Weights of a small GPT-style language model, trained from scratch on English Wikipedia.
Size: width 64, 3 heads of 32, MLP 256 tanh GELU, vocabulary 8192, 1.59M parameters.
Training: a variant of SOAP for these matrices, 113M tokens, 3443 steps.
Each number is 500 + 50 x the weight over its row's rms, rounded and kept within 0 to 999. Layers, rows and columns count from 0. Numbers have three digits each. The size before them is the row's rms in percent of the matrix's.

# k: layer 4 attention key, 96x64, rms 0.17, rows 24-63, columns 0-63
# q: layer 4 attention query, 96x64, rms 0.167, rows 25-63, columns 0-63
# v: layer 4 attention value, 96x64, rms 0.143, rows 0-60, columns 0-63
# o: layer 4 attention output (transposed), 96x64, rms 0.135, rows 0-59, columns 0-63
k24 054:467442500491504507525389479437492428540462441457463547546489478483513521582523433451465471516569472457544544547629478513481501535499441541484585469482391482461586650533552491512529467501448546
q25 062:492525499495573475426393532461458505429476511467524504451484568418454452495440490475565608493565536566431514432424572469571490494535475568520416541458477565502525424469551596433479465491469469
k25 060:487539594491564450489481472431443574516485463504581532547518589453454399595524479435576470508505511520429551583490606443563534471518451457387530516479525570530529560484548526541518467504528481
q26 068:473635521489526492449477444454548522414442515576573568559486554474492527539465468470518500446405530543489478537517491384563434584502538524572540546515469492429458556597493463508550520566543474
k26 069:486538503428495327435523506583550466420536459570537500476472591499525510475496457554545457416507464466502530429518563448482450479485475594503538566467510440433499549595494530458548509562541518
q27 066:477492456516465425430398509536544560448514437528543435405483491544500582520545417474420420444442460527435532470482394438496514400493549478514495521504496511585530514559515463562431515446497439
k27 068:580473420472430397437496484525508437526556497493505428560478461552580502381526442456465463495474390533511524443580494539572506521526434554451515488559515453556482556514450560489572521563480563
q28 075:430499450502454441488443456571504513545521447562489512463486479559454522494550468493480463406575533471458532503551484445497433478439531512560481505439602407414484524579513535447505428525592638
k28 082:481493502479515445504470434535520439538589545446450430468516507474544569452550447448508471459523461563389479489589488565464461445524522551543473533531563488455386598592499470407503550498483583
q29 072:488567581410556485526562520483455531509621520553568407480597520507516458452585562499481514513484456447456480542472470561430468512473551455446493534457606467482480549561460463469494547441425573
k29 079:503554535541470536573549524550365500469558566415520385554572471406503499521533572518551605545480497461498435521511516541460491572503585489544571515524521546503512481471490419441461514556444519
q30 075:594485493625470513469507501495464504484426493495428558563576437408537548527487521477606642557508498527538513490530575421551493513526442512584508497497470551521456541429491505481458506527495400
k30 075:459416527489516532493479504481459497460395426531525577486555507562373473566460579490444481474505576451586613532482484382471537463508505516535520487436490565488524412510486527519495465538528404
q31 072:522578600515486445501587549522490511475543490562595434524584565409467433502482496474479491488501494491523540472465557399534473554550414465511550489578521473490531427398402504456429564526489497
k31 080:430557534506567446481620501444492523498528441580623491506544499534435534493538574485479493483451490489521498552464464402483524537406549412515545544398506551426469461562471523486496518418532566
v0 102:473444556564498547532508459436458430550465457528483389564523505517602403464499484480527520460438443505559531515470492479498510393444428501571403494446577466488510511527450405528598471558495511
o0 102:586446590383391547475459494462478543506475533487496513451456491472417535573468490516529540497529488530555512573498496521468502584559459499430577491553558399547393550549590513466538504518482540
v1 108:458478524453510445465469489443555529504438526555452456560488515467493521467578480422459496552463413557473477584587559443487525504486396514499478561467396555595476359534505459476411505508495519
o1 107:507437485462461497457464561501438529471505521428495496456456541497489541486495519499569337472460508554523585464533508635574434470494532509539586481411414533477562535438468441466536515542445553
v2 115:483378521520505512418514517566490480496487398455380502516509581517558513501420558489547509511456452561586474480536460551478443444517544498616492380459474475501579492472497560474572515527504453
o2 098:473522550482543517475577538506552505477425581544418491465470387500531530436554490487484440513567460576481510607458424478453536496433437469523515540514542474481333551510531533513493512460594507
v3 100:578548544519528488529516461454444525360556515579503569499445484528473452488538510425564472544497467442479551473470491533636537545407544534541454379464494508486520507611484472508440460516465509
o3 108:574437553423465543522456502506584481694508461476505499468517583416456541410473523472542546468540506466424539425510493525469499437485509504498629520514541475535530475503492411463510533506471491
v4 111:481520512511482581430517510605504491473505507476422586556489522488476535466489495535512533456422447488517561465402502557470451468442479379484345477538469468503483486549612495563559496565490437
o4 110:417440530458586564441494525472483468512514481405479489498485480486455504452493643472466497489553485479517497455508446443456521433510506538501422492436500488404408537432528570426534469472427632
v5 108:569411498465521544493589532474481524419519547503472494524513551553513630463497469485424534462450376476409537563463532492513478501438468428431490469480483517515466466491572472595578462508510392
o5 107:435474573531520512480396451505540439569517523482495498546505474453449558509513495522492417539533432469485545553623450550533485470515532566450514497449428465383487582565504562481552552429419575
v6 094:489391442486544564492514438571528513438451440539497396416527526476543618510493570455508571487498497521564506476496427556514444439543509464601452464530527492556524516456618510515465469531562450
o6 092:496496527501569441437487470476521455436373537486453500434470389416528557515510451439508520465477545509506522553459390518412566492459492504501550566490521472410468575576545569551450559552531486
v7 098:614522503496486483504457510475481456535463364494508447565528512471415460466384459452551453545481604562510534551523530553518523469525581470524510460522463476443522572486459565417531567398533522
o7 110:532609542487472502549543472462520459450480599546407442526457481576514508452575495508426501519541487503471405563437486435471465539475519517495510556602598496537522453473457565501449553491586399
v8 120:428544539532552450536469468465508538602515554467501557521497577534495532538484509430464497550416488524536526554480542576479503527468399560421531504411560476500549542532376455443486464399585539
o8 121:546469525435390528556469521465428470462539470598567443573474518505521518441428526450531468410535483545542477511527518521564479584480462461474521466446438527505389444533448408495585482535435438
v9 094:464553458537417503604491484513553456488415538501490385460540511525509445530606544513563521455536541565427474553439578524508458391451430473533482400506461504539443521547515449523543449537546513
o9 087:591441509458447486479538552460418456510568510481462438386423451500477529627465494451434478456453486485564534449510448508516555537611507534417536488477508538580573500487485569469427535504515548
v10 085:409475532327470434457448541552535452548487494539541545528475483417467447565597506486485554482596550511526483478475430441477453504493455493515508499523397559560467451437489532474506524488505594
o10 092:466499440428523484455567551491471511471513449421519484528530529584583429487485542530432442545357470450476536458454523592560518551497496462608462498494486577564543534432563438421483466516493510
v11 085:537537571486475441452454579517483523480452562491587432617559554535487363443459528512543480533461531574552482521597574458453544481434510547568489488555500494567547462509554552465536443519475504
o11 085:577449419411457570470528570473505458469522454437347579492438505545592496511536507475446448537515519560527511412510419542505461496460482486517558476469525526549563520445547524444448477555510586
v12 099:425376548547475492484455508497422546509547513469444530550475501597519428482575529475422548462458453550404486546511528516535474530437462512565493519539507453501618540497431501547520631570493501
o12 103:562529499459415519486515532516619483486487541549517503451445489536366527541425521562554409562459412556532537542515522488638527499542434497529509537490478487476404501524526527429552492476562552
v13 092:484479415438534552506505556443517477527553664494530485473614400503475465570466509472516486578518529448520441490520549470507459466565450433401524531500537477445556559550474533582561479528472538
o13 098:556482497651431465522513431480444485432469443448470516466539511456539531593609408546439475549519425574542518448527505455505522538484535497500415514491584516531454527513525561518469563456542579
v14 099:555535605518460554434488565568499539527495533479513382377531415499456546474520592580458535431572502557482508463523515520482482464462399506562526556492521487524545503477586529506469420436523470
o14 089:588461411467479476430499495506482504499467481483460580504536506503590526581463486435426484512445572490491532449551472474513531497484487560529420465409484580488456643537484593572428495574478560
v15 117:518485526418489386496522458423473545437550492566475498640489530483497495476516472502462576515510589521528533516643484483497545492436607451515509473508389416482431518461524495525461535525548527
o15 106:505501600466510612484493543498527489552458561514446515478436480607549486472559549571537452585530517523468501443474479474489494465564518548516532522556532557472613464390481454448445455373492460
v16 091:473479523441461405422491597476449482451467543524472482604590474478477407474497495555529478453508542594475510514576504429533521480425512524518585570536498501475475432541400534510496547390441492
o16 092:584526455479475518576471532508515592448524561454404532438465492546556531488469447581499425588580415586483480442459526516474510553470418500528492425479502497456470495403420561483443514479519427
v17 115:509505487437488490418532526571463474604514489423460409596476478452502453537494448421581541534440528530545488496542426416464558513417391481473405549454514455484573457558455468536497495478501472
o17 113:530545498439490550517452524486502634413468492524429547425535573526538536488476530529509430421543509570529467513479560479521381519489473483559468462442562457511412568468498521406527461567426562
v18 100:575524442526493581485543503454464576463563444576457489473498479519542450459465520442431464621552438496403413556455568531435459525551536554562509487480490466450610471544526528441484427497491524
o18 117:558495457605452474485480435520538411445404542448446512505486481426458502482568486422568491426526544535524516501560437425462500433498497545466559501550552585561490522550391449524438556533545454
v19 098:525596489586494541564522461537457544472511528527583391495477424534431396494473578484525490506478525468541536375556467512534451453464551568545502437559538482429479497525470535496549433464400488
o19 088:665468474424463528469453492394514446567517423525480564474481539519505561514512454459441581533559539485537462429471473443456513504454452464415487516534562452572550487502544503567396517520527489
v20 099:541438484492444513443407451598536546581537539557477414446547475434413540506497463443570550452450512516489491509626534439505541579464547481508521514527492489500450433449502497474487544371551491
o20 081:517591525511508475468576588453513531463490523462455474477450565543581496475487559551509417525484581558428463552423482517604432475433468527512418521477449588524520613448445471475416480489500478
v21 123:535463432488437492451472492559479443537429496495515408689553620422495538493524429484501480577431504500509509518493560469446561454482564530462526547512508448515517459535551547492562535459555532
o21 132:525510580534555582517491582445497479370505559453460481483373453474479455529584494485505427455568497608591496538452472506472466519532482507436553479483456525492538496477444595512492483523410447
v22 102:467550484459392496478579473451532587438521453511473456480511461413509578465457497510398465464530547522399519533559518463615503443625569515419454542503448552475503479477508484503426508510453502
o22 105:481526487635561443503400437570490532518484547435481548447552499476447493514581462512539467511465543450388428553542571482451486462496574501534437495459527575456603544457451509535477525430499454
v23 102:508537448599480528444518542540503478435521500536592503467553550474496468457532466549447491546480504540432611538538461493452416457527411401485588603513622537417499466467526518510543472473470537
o23 102:545554457447548483500406482538542464455537513424597559558552508460503544555459479558504618568473449523498416484441461392476512515500536610516533461446451507483578541525531522501512529541396464
v24 100:486481520437689479438502573512513483524517501517511571473535446533432471453439573551519481518504476517537467523533563518423405538573547500468435461515530444446507513570514532463499532562386437
o24 104:433489396617447520467549471429432504416421510409429512480477468513464516487530549448474551539607494512545525506497463439505551467417518475478473546469557527451458432461491511523450477470620560
v25 103:442395482559524467523461477416463525482515566467560570417465541560570430479546500511469505437480468412510474502478470421546468532467503520529642462464550453420504548422426502475526507494523596
o25 103:510527522443420496525528518519587466571494453535606501571468471460471449553421418500544598593437414501459520535452497476553499531538455481450531524563438465561437447567540403481543512489478444
v26 110:499537520598486503412529543488485539479602534440491580428479495519391538467473519542509523475453494531487491446513350583464489526498399490525569534426507410536558516491498544451422492544534452
o26 096:555460486448532514531562554602520492518494503598542555532572523490554477477358546495523550483511490551506531483499506410504566457502418613550483435501489571451379432519456514555559483495520500
v27 086:475531412517537459537592519529526650428485494556528454582475496520450408538433493379470519558480468543492533518555453476486444451520586530531534520500486469485387474494558509470485479460451578
o27 085:580544453435566522461464512460552468498440468458447583450479510525537571462569522502553487550531508502523453465500430467481442461383456465466506524531538466469621515441539377488404570472501434
v28 084:498525561405498435410496647463518500551582505454568501519548488559481495481458431470520484481538437559492537521503430482509430534567494516452497427429591580550477443457444490524516562418469537
o28 081:435527464582486564544572483485478513431468505532450534548603564577513485547469534571419462522495479478540447575534488403548486599362490476518521478464497533522546485486530513469439439419568456
v29 094:442531512575385483462526487450513459528536522478410514524551513494485473520468534666406538581513464545541476487503489485412551513585516434484539517471526406515499563470515448457436450542480414
o29 095:489473489545466512514483511519476501452580520580482549491451439519594536513526525519557530442528495546476496446541487405456531433543465553449421348511505465423461452517498440512577438353517483
v30 103:421514516444647501464479456491501413459438443418426555465520451527507522533538537586533524457492574525524500413482581549529481394467478453530577525500488478508463507472506499488457495565629509
o30 100:387487576456467511529517499536428537516556501568580394481489448521516529522470487513434531530457412499493523396385562532470553593531569455556472568579497500454485427465485577466494504518520512
v31 107:463398474528454482474520511548465487542492373545481454593506515451409500529498461505452525443488509578474518494499495464528523516607559573459510541458562461507534493430519449475405632479409446
o31 113:547613417471512504553433473490522568446522585415443498447420469489487510443464503511533510522496511497446428595504554554499474478470430482425416478512500422340483475481456481499548482484523438
q32 097:562582485477427400487522526468444545449539573477451450505515444501556587513445380534505584509446557467446439523447515427508461554472420458550467520511463530470443566589504499463428558542508482
k32 101:553493453541476507509486450438381454423465574425475414482461497524494534632424490493468545577474562487550473512492480557522520538510432521555465498591490591479546388460461501524560572498494496
q33 102:513543510506430489556521518511508471653649460503455449490451495501511466495565485558447405513446543401454428487500477516465585509455533411422516467505509453533491528591533510484506493430554529
k33 099:574524501514500520463506499439499436561586511380495504589472531366556497450493493495456550502441454538524403509586513505516450434589490501481459489594561558616480497510527478458461525501492560
q34 099:512536456522474462491568520543473509485513521489398458488472444601438471503511573559494546525535451502521470500432443457499483493462544501494445519502542526647558464522553623388503400438536575
k34 096:527507494510574543460543474461491433485578447535384469497458554468460384548510560383410483420423514548552446458493539542532510496554500524464410519544541520552434543453544529503558491492525574
q35 096:499516456532516536529450526539537507525531411500539548468467527516501495523642416474476497468552531511449438490466522375494483403499555448506466490576534460487522504501529388542423448434560630
k35 088:523483515509557409472508478611567455443560512515473498433451454495522583465522490471445533498499428535506447519575476487516427424486528489424464586535630468534468531540450452375482434496507564
q36 120:538421567475461508485473462439453551526541422556430515475448483549530475645528550566497625424472538472524529506457547456500433575470556516416486545455534469537546555506562521506502432444550533
k36 122:499494498508536497476483523423542425487544491534466486437481497431518493509523510434407473408453618548548495566518498400456467506508447644499404481490552427464493473491558515479444402548526569
q37 093:497484520489580463489480559490566521494485477513402483521456493565584464480580507418487408460484596525456483510608477592441485488512473499555585477443457526602516564490535477568418403466487510
k37 099:461442422528515485509557528559551435442495524466425549592503442475561501471458508429457443401514439375529512527578502577495395484513505536632501531512500499523476534573515485437437497498497528
q38 111:500519521526494439435500495545504505491420550448527459540538432345520547490450509553601565543486434525417504532481454522531521482522470549558627504491399555447467544480464461435530579472517549
k38 126:439575522552535560474490469479454605497408527475508456420463486411478495540511557545532543545520557432474554602531492523506566576465551408524584489482433544433550471519478485565542493437502415
q39 115:497505530527484585485525488496448494549465562501431459478454558537485577530441592535485571493573545468539508482518519520575487491490525539426443470447425590418576497388600589455499432431514487
k39 112:486488523551497632470479596481471479558505476466442540534497517498380537568499529472466470446474562493505474463446448358535458453433570511529441505483511492471454456487528445542407376507495542
q40 108:546511462469521496492506432534578593480450429485451562492563625458488411507495498591471453513526484568584554505442428431494490477395489556519546483473550527613517469447501464521517574538545528
k40 116:498477460369573437482492479502564538490542437568471434462469482515517443496546509531461481457581466530551504532407503627534584517385422456443501519508555441561502569459528507545457514482480558
q41 106:473500453436417437501497483462526447508574522529523412517475475621563560499578551490504430486532509551413508526476442481512482472499552634488546499528514490478439453557573384477590465454519537
k41 107:498539526532534499522522433488451448493506530415387436587539443465565565431482528455493578505492500489437408524558402554456404544532543592466492513542426507504437529464473491396520501504447520
q42 116:511465541491571569405472474510498484408402473485497618531482470489431388534494521483489511490472559514468490552489532439462554480386473486526450588452499517417452586548531574520555425502534482
k42 119:484441452491530467454527499557565490439447460568517593476511483549455541470540468484503443425511525465515555534496514447588489419482475565535472508473535423472589548546495665590536460502590539
q43 098:601552464525444453567588502518448435459516599502501429457503515480518437472521529523592456524533484521523449499469487539445481593554457487550523483517441534552554515359413465570520559492463424
k43 093:465539617539442513492554465466445612532444521531480548553504480529484402560405431598489474531554517408534471524499550554412520483526516434476523521469496556441559439509540446525491527481564421
q44 111:437486465600474405534525520524497489438534514514445431511407479519475484487562461531491437403480560472482561604617526518573568574538527517496520476399548545477548519542491592501522477471569525
k44 106:532580468542470467515540425473553377532625468506469478602463569440565492446527417563499447444485527545490510452523485465527451453495496557562510526541464529513484500620472431500572440480495559
q45 098:472522477494587493542481530513556526470491418552547536491534531481553606455540591548513511456529522526445524528444512411528572529422553519615519453520480544505572500509502496463469485423560335
k45 088:443485530494541482517402519545564462492514489534433491530522509518472535483550459483508565450577538476419453504581473601557543494504533414545471465466551482412563560613486533453453469430632463
q46 118:555521483544443472539467495448524393531491509521513508522479449559524524494521410500514421496364482489524528506549417501504445523570509469617510493512469402477590438549516470578389499559574531
k46 117:584523428547377416512507466534536478575520519510457468496496431512578560499496368490513529619467463472554519378574502568435479457485481549531470479573441478494531524541498481448505513549512517
q47 090:475529455520400548471536541520494490516554486584564597534473520526462396513447491540541449451495595518553467554535500483536609497436477519398492472543488598462493435549434448560572454531552525
k47 094:431489436493553442494552465560441540553586452540543529490562512562466472437495420552466376424504411516472476528484421501427477450480484464422467500558521431453576445506451463470504440417511470
q48 116:449436464501488511541536476400496464480462416544607483489474494551438490577560568444487516506599485517544588536476491420438614459523515455536549532454478575631542489548491537541519534512513486
k48 101:413485585530514401501521402478574458567544436579476466494525496584549473445543455455425418446522498480467553468507493440420447485524517466537589445497455425546528541497568558467538495447541452
q49 091:489541459524528411455483447536622503528479535416511495475405528494450480477497502520463574449576498561480476428455618492514523511589515596466485505555520467465549558463539507555634460562486482
k49 082:480481565465514478503471388579439483441474591505519485450460503460542552507485449565497478524445515556389472469464441427610566479489507481473485499462537396503468627596569544501463491519499525
q50 112:509492594545501529404480473417522420471429531419493454571492592487511498464574563537519529521575553538511432559487425520482453527484534475524491481569588545573457541502562436407542519440450461
k50 113:590415469512560540520483453498532444415446493477426590564525442444396468498437599462550524501473555510622465526509424498532446446454464522535524485427478557609479512463527498510508490518492455
q51 127:447505573575496526599602549557475459466504505521505479609486515421528481517517470454577576490515423526456513516454630468504437560556514465491545524509477522526531578407484455422488469420451507
k51 136:484570587522459550509417554482482486418511511514527517438403476520440519563490493608479482493405546520519464608454447418482512545501559502487471461449471539397465407573476512418532484451537478
q52 094:579545416483419504520478478466539497465442467471530476548503565560486574504480512504484469552535485569547438402512488423578461409499480589481414487422479544529520516536413587375516489495549507
k52 091:485517519498558538399495505453497456517524523518472532559523502611533573550482506446472494541534507601453566514489480456551496499345558460423383489525424563523447613471491506554501510517547520
q53 108:374477465471511433431544558555594592542515490510448514486511512522521507488463444588470396523433456473455567493436403481535480477508521464562532453529538473402551414484553431448538508536528479
k53 115:452511484459568476556475486538493551531545462474514393495525509482553546437576483577525492505483454436465458442578545676522571534455480432596432484530508480446504546486523488453564559473438540
q54 105:457544450428572438453486558559553541560458501480578426516456475567565482466472563564514526548495527461500552411383456583488577413541514491523446534501477465556488414491476555534456504496592524
k54 106:378502538527483514459567444542437516566462452505467510499529494491569496387497505408498577545465512433442500481577570570550487558446521412589438526482529548532494605514574478523530556476532483
q55 088:444597465415414523467555548442422483516437492446542472497382463483593545505474531497484544560481524547443482394488522541444515530435598510532542456495479525477482443549467466407492555579501516
k55 119:435410562591462616485490460473386514450400457462447530565574502482535481543472457410482520517555504489524487502587521504517509553474478455509479486582420591542515535454546464417498478521445513
q56 109:533494485538396526501525460474476499497516452523431535570542438503632566500533570425555551532509478510608508390544585401479494491510499473510522546513480547477546503462462455506359484536523447
k56 100:509395536517508473526482537405442505474557506561535502477499495596531553614539485516536527497496533525558588527519467471399452519535507539590448510505430571439553438504506462547361456502568501
q57 103:427529514453567496475463528484570490452523517529559448461441515568453506540551551522426396428521513473433520598496446428494455505402494624441460546524492420442548421534443518493473543470543474
k57 096:516532507448515412544417432503565462564566524572444456528512515574485590407550414479500462536568492492452429538473515565558400470494469554483487536512488416428455601546524516514521466432498491
q58 116:595512484554504585436487504500440461467517455488645510547485510486463472505475533482532526537375449528504451417459522436550560503529508454467412506462425572561502442411459495545420471478431501
k58 110:452493503509471498544552500561472498612465413663538605462546550512465503569456469503470491530456514444537567503519493442529559474516517383443449476504461509486559514426464513530443449517597472
q59 112:471561468493527572504499465484467592451454458491504505551485479515549429493505477538442474540561567597588453514431510530504577536462464418427484413592456484580550476433512601543575510561471455
k59 106:382453467447549561475507523484511521420520425576517531528500539547525428496471502474514379476499517501625472478450489428496549499551547371451541468543591478546593500562526457540503542498511507
q60 095:385544491515567526571449477490510575541492413468481528503644523501439549490524546494547498475550454426443520491546508463458510483390567432451507449477565460399591427482465465470512486477508489
k60 081:457449467560523464513412555520570599500562463554487517446497611468430525458633483527525521422583491559461442455523547511556448389489549467458495475469534494518493536503449460486442518463428458
q61 120:508494525432468440480512467550513498585562541503526475421549551480500652412502382552544485468555469585490466505509428565474515462491485448509547409497517459483541529576545511466458497505386446
k61 118:512530470496513515556532541491396498483522558408522450506528461432521554495484546456496613511554444518462504437458569550462533522534512437496609475482557497516495542450444455399453608455400583
q62 108:487582460573506561581446464527522528415437499517481558539547541456450381609513541449498512515440477424568469567603487483529541505499442462474547463437452552528538470499486508504552480473438397
k62 106:437518403510594457508441503488609565499542447637498517478516499556447483568495417588451419439430463485519551540473500519578536461489487546468522494464461472542581438520529525554500470454551453
q63 109:533538585539476450485569479446531509576574473540511424438512592450526478507524495421556503500463617443551511504544583496432401452550529467493501586535490450513559522487529437453407500557485428
k63 119:553419555521458459495506558536525448508556568498580471449488398500492549522475429548557516527428576602530472494379452522537396494546541565535457527507440514509440456454574435499431473493521525
v32 095:398499456434578464489516473476520469497523522471522509457451472548449522603508472472568485619522567513440579430558459538549478521472425544451514488567495521413454518531524469545406456411583557
o32 087:531484570463510557547560589514467557485532456531475501480538530377538446475444488502414501426482485583501460559387475478474508547475487499547530509478529529616357548466444528518435523559457507
v33 110:503543482499534574481494456583474533524600547539613462508509484492432482541485509524376533535576529418540506492437526444468412473499560476402470442546462449427519550565487443479588528454460535
o33 110:585468490477481483537534528554549473477399522545477524505485475485516472465469476412511448516430545470454575503597533591507491491527470518594638567546461569527563514453430475550433573554577476
v34 095:538524484469471527485454402495517454519452425494455499517468523465442516598678518542546480418512489563478453531452612557447551487496451528523563511539457448462442512495553441486587573484527478
o34 092:443456407540469485500587578507431478508595518544510501559507452578544563469435513454484468559449490490457464387520491456548497468402508444515422493505464631464515441440470490446433454505538498
v35 104:407435460568568476544465511557595487529434480442495510428497462458501512549504465506451512442506507517513510536521527649461453409511486454544497440420461552503363588488498523481505491508582451
o35 109:646563521480444561562503526441469481494604526558577530517481548540470498456468497529508499525452567533550411434478571437481477517556513452459460496565523556513612421435464538467469484570458526
v36 100:481517565533351578459460426450488533497495445545519445508447553468482509465512469521469458503434431528481535537525456551541496581384564567484444582583533545549524513473514510435546503422530418
o36 086:426449484498574452466496480496454570409500425464482524455527471530592568519577555513519551489612450620543575445547512473462539473458511494573571479454437510417511552468496427531452467455499533
v37 088:502612416581465484579510576512599445498455553495515520506528507555526444524429491474440516403492522520421575505475470479456428479498480449553581481535542523579389545489452509532566516506432552
o37 083:527430599539495538491441500524407570546497508539522565537505473459526506511515437493555527434425595482494501465595556557441532529594568492411456510564563496433628488502543525531492437471491517
v38 084:430517485483491431495521511486522471577547459442482544543457450505427466558545623472462541435512556553546447423531496434535502561491547538479564487467454428426501531571459494373529514486466376
o38 078:546536515569526444523553440429488439530478460559560516535578598512563493455471416471533450587499588542585523511521505572429541514395462419489491557486490522513484461510498484537453564621528495
v39 086:529520534532579510446494496452508453510515534503528362488498563492501541542457639490430500533431534567556518464436478491516516521497522433508453615472506452427472618502471415496441549453575479
o39 090:552499495472498475546488564539534581521503510526552601586510536511512463412490410602564456569634522595523486510519497548438484513512477577442584425516479493499560440504456500550568512540461478
v40 098:525444409552541490512477534530524563492454532439538586399502486497447493442428493512590476478470535438423502502554585581533445439545443439517535516606492443531518439492469607466485489485458420
o40 111:451447480577476508513566443404448410513514469507368491547468443506605434533574474385470490467429545475521464506577485471400518472531505464535483474466519517551458511536585482483489405499510507
v41 092:484476540468493466536497501473424439402563538543472527541489384549504449578580537541475510539653520529514527461586541460466504437454465463574584512502486393430471497481506481549525522570508526
o41 089:492574417518567502547549544603530512587491516445471439469501603435492504505417496475455545438427547511428438547462487558643547484420521494471479507481491562583521513510486539485463524547560527
v42 085:535585593485445466585576566490513492523373536442513517545552602457496455492525519569538478460398519506459486485510494541488505486439442545466515534520525491509466485546490618483523415616557479
o42 086:473472526564517547459471442439442542562484444482471527500521448544574571481506461527474573539610521447481525429573479467460514444445548487456336544527447422447492491447532450547486502416548536
v43 089:554470520488429456508533547527557465477474476488499448495462544562438548492581438488529486515383596499557407453414419528480565515379473545412506452551465566488515514521435523480582545520454526
o43 076:429385528499514505467495523546427507563437440494470526523564436572477467530522508450474526570568535379424570434512554438446426464568481489499453504568518468547495505396454537498451500425549489
v44 086:488475477467515460422603551548496481527582476456579471573527486572446412534509489446598487589533465451506498537553463551524492461542445472539449447501499490550566406498483474511545387558408465
o44 087:544513580583446461456424400413518509561488553550404474453501563470552543593522511496455495404527576519453520536492537479524491552447518562564517521502529582522448611554502545526482558525522462
v45 091:481603481526497479507496432593531495490513553523504604513640458530439453516517479480607506610447498445502458515529547485426457415529560424460562475517473468514484434505508522416551509569463490
o45 089:536420553500505523464530541451511433592534589497434426516406516591537544472467512444436477393552605462520531508603471547518550546466493553491519549520441555471502556516545575520463465524561480
v46 099:464386523498526487550446499574496539564435486530558475452515466455580556439462446459368537499464498470512410588559478497497453435431458473484505520475497517480497495386430592503503427512561464
o46 091:620533475510457541495508462465475485442531439403448520455461456474486385570530513488479570483463466502574495363502499483412510466581441499430483424605539510543510427447504491483456536519505529
v47 119:402497566464458504510462447559470559455514480500502374462555440516464568548533537515413553509523485548410458556421554518491483498463550538428440470503450503490580561447485439544476457397452570
o47 099:578424437432514522475542561552556491548450450451541542476540473448426435473500484451433484511509372514574545403506469474521508486492489563556560568531516499562484454500497561597442519581547575
v48 083:566434423456441493559537386425544473497421445521476444535528534496508557476494513477487528460428565398561477417428472515570610558520589466505509525490416497495519531495579444480506498485551470
o48 077:451470501548444503536555484489513498423485521419440560525521465510531495440537563517501386551605474497540545504595487391439366527457511587508568462510554509512470446494471505460497511423524585
v49 111:530573420523411543525436443499412499624509485461480446513497509508538443487520485503487498464488489425542478447371499466525596546520563581499522525509529455435520534431507503526513476382582570
o49 100:431484534461536457420498551517505491317425486508560590588568417520521520501474528516543455489474491590559524518528426514479440549517433535540534497523443492471440490545485410460474521558497450
v50 096:487548477510465467521618442441476465405450510496415490540521506570523429432516521499548482449387454539457610507415535452497539456431507576517461495488503462537522437592564436497468502564483449
o50 090:505452550509485539543344521514477524517419483444530538566493534478477633497480492540501574518644470523445469480505487482610503547424550511532474506376517542457510514517547512460501498442496543
v51 089:444382493510605453570532542480468490508466535492484492520384395464517567494495470419493562496484451526397480482495472544473534396449433533507430497487469527557498411486556526519491554541520401
o51 081:554488415530490585515460470524549508555515414464475579439529622531461442489546498504487426463527518475524440419463557507567447469450523413557392482429559473584522565513498496539531433534499456
v52 079:456470504524520590546581573551510523547454460520551445554465490483506497492466449463411545537508521477478474528296391544503445494458451504455488565455540512443547582459514528499522457480448540
o52 084:635469476504461452516410473552504542470451509477564616459552542487497490503562464503569501521548485525472550443610591449433490463560515548552465458531599442537493482545462442532494595516523531
v53 112:482448426468526581524470460524538437497496474498474548466509433502498550423388445526533511588509525425575509498591460448483458441440447448551452402516505513379525488471440573502503535561440557
o53 106:528468492459447391448538520465438495463535500430476371426384536475435392563503497510463478429434588488454533551432522519512464523542508507443561495507526494608564483513508451457508493520553533
v54 102:486557482517644487514518470592561559509426484491552460452488498490474553468501536482565556470397562460533434511490463548507452458462531576486540439474554596517444493454462581436512439530480393
o54 080:509425584554391483526553511451450429486565474479562472500448481580464465509559453527495436549592494540605534415502567452448540528639497461506460499545510411511511494484506488527528502460483574
v55 089:565449507569536502486479483564541559478504443508433531532477587525522532533421456482559526402458478387552430503461450587484560446466573502465494455490505574411557553513502586488596541475449533
o55 095:513480480459483424455547459474451404372479594492514474521508392633476545460563613488536469587540531493537523555505466455452450500600478528537490557529575463488483465459506505482511504493544483
v56 088:505534527462442510509568478526474540499467563513558495504523624513554626521559546534360553474513505483482434617524501485545468473566555483403581537472545519502498494481455508454518464430563567
o56 084:445485504483556530478511517545540594524535514506489502497511458490545430553478509531484401476492420445574605364512542540432591536571519500489542514565478487437596503461497539571554568579486556
v57 074:516566504459594503468376457399463507508531518513589464546453527534492433520529524478426510462540438465502570475454591503447459626505483539539437436514563500473498538456573463545531573579516512
o57 070:559474537585405533486524516607530570527510480541519541495467533457547447472538455496607451525415526534458478473528460580552478459484485472483500480507460524524510505517471317569522429461527409
v58 087:443454566430540586477542427619482509494556483553414452469455494514550569582463481497437476488548485509428363503563492433479501495575541588466457560546490471484544469482510431524469505444465496
o58 081:509532375465520492473536528478506461458510543459531514480603546434370417521453533496487514556554426506532517562413530564554562508464471468468596503417559528542493517499448556545576553552452477
v59 086:579442523549444503506462450575460589495516557505515504471502440492552428557516496454444482524515453601446551592498504476449532636513492487494472528586521376520492546511448517551390480512500563
o59 076:411483479484619574477521599590521499520489453491527492514478516477536522429480564445549609382499524504495515504454471600577549443493524579592577462482482539535514437555525518483539451520497478
v60 090:568521526420505421471461533464473501478504482522501449511425488499453484401513500591466438558629532418514565555501447505489580524532405498494508510575516616496582503457573543529456462552446502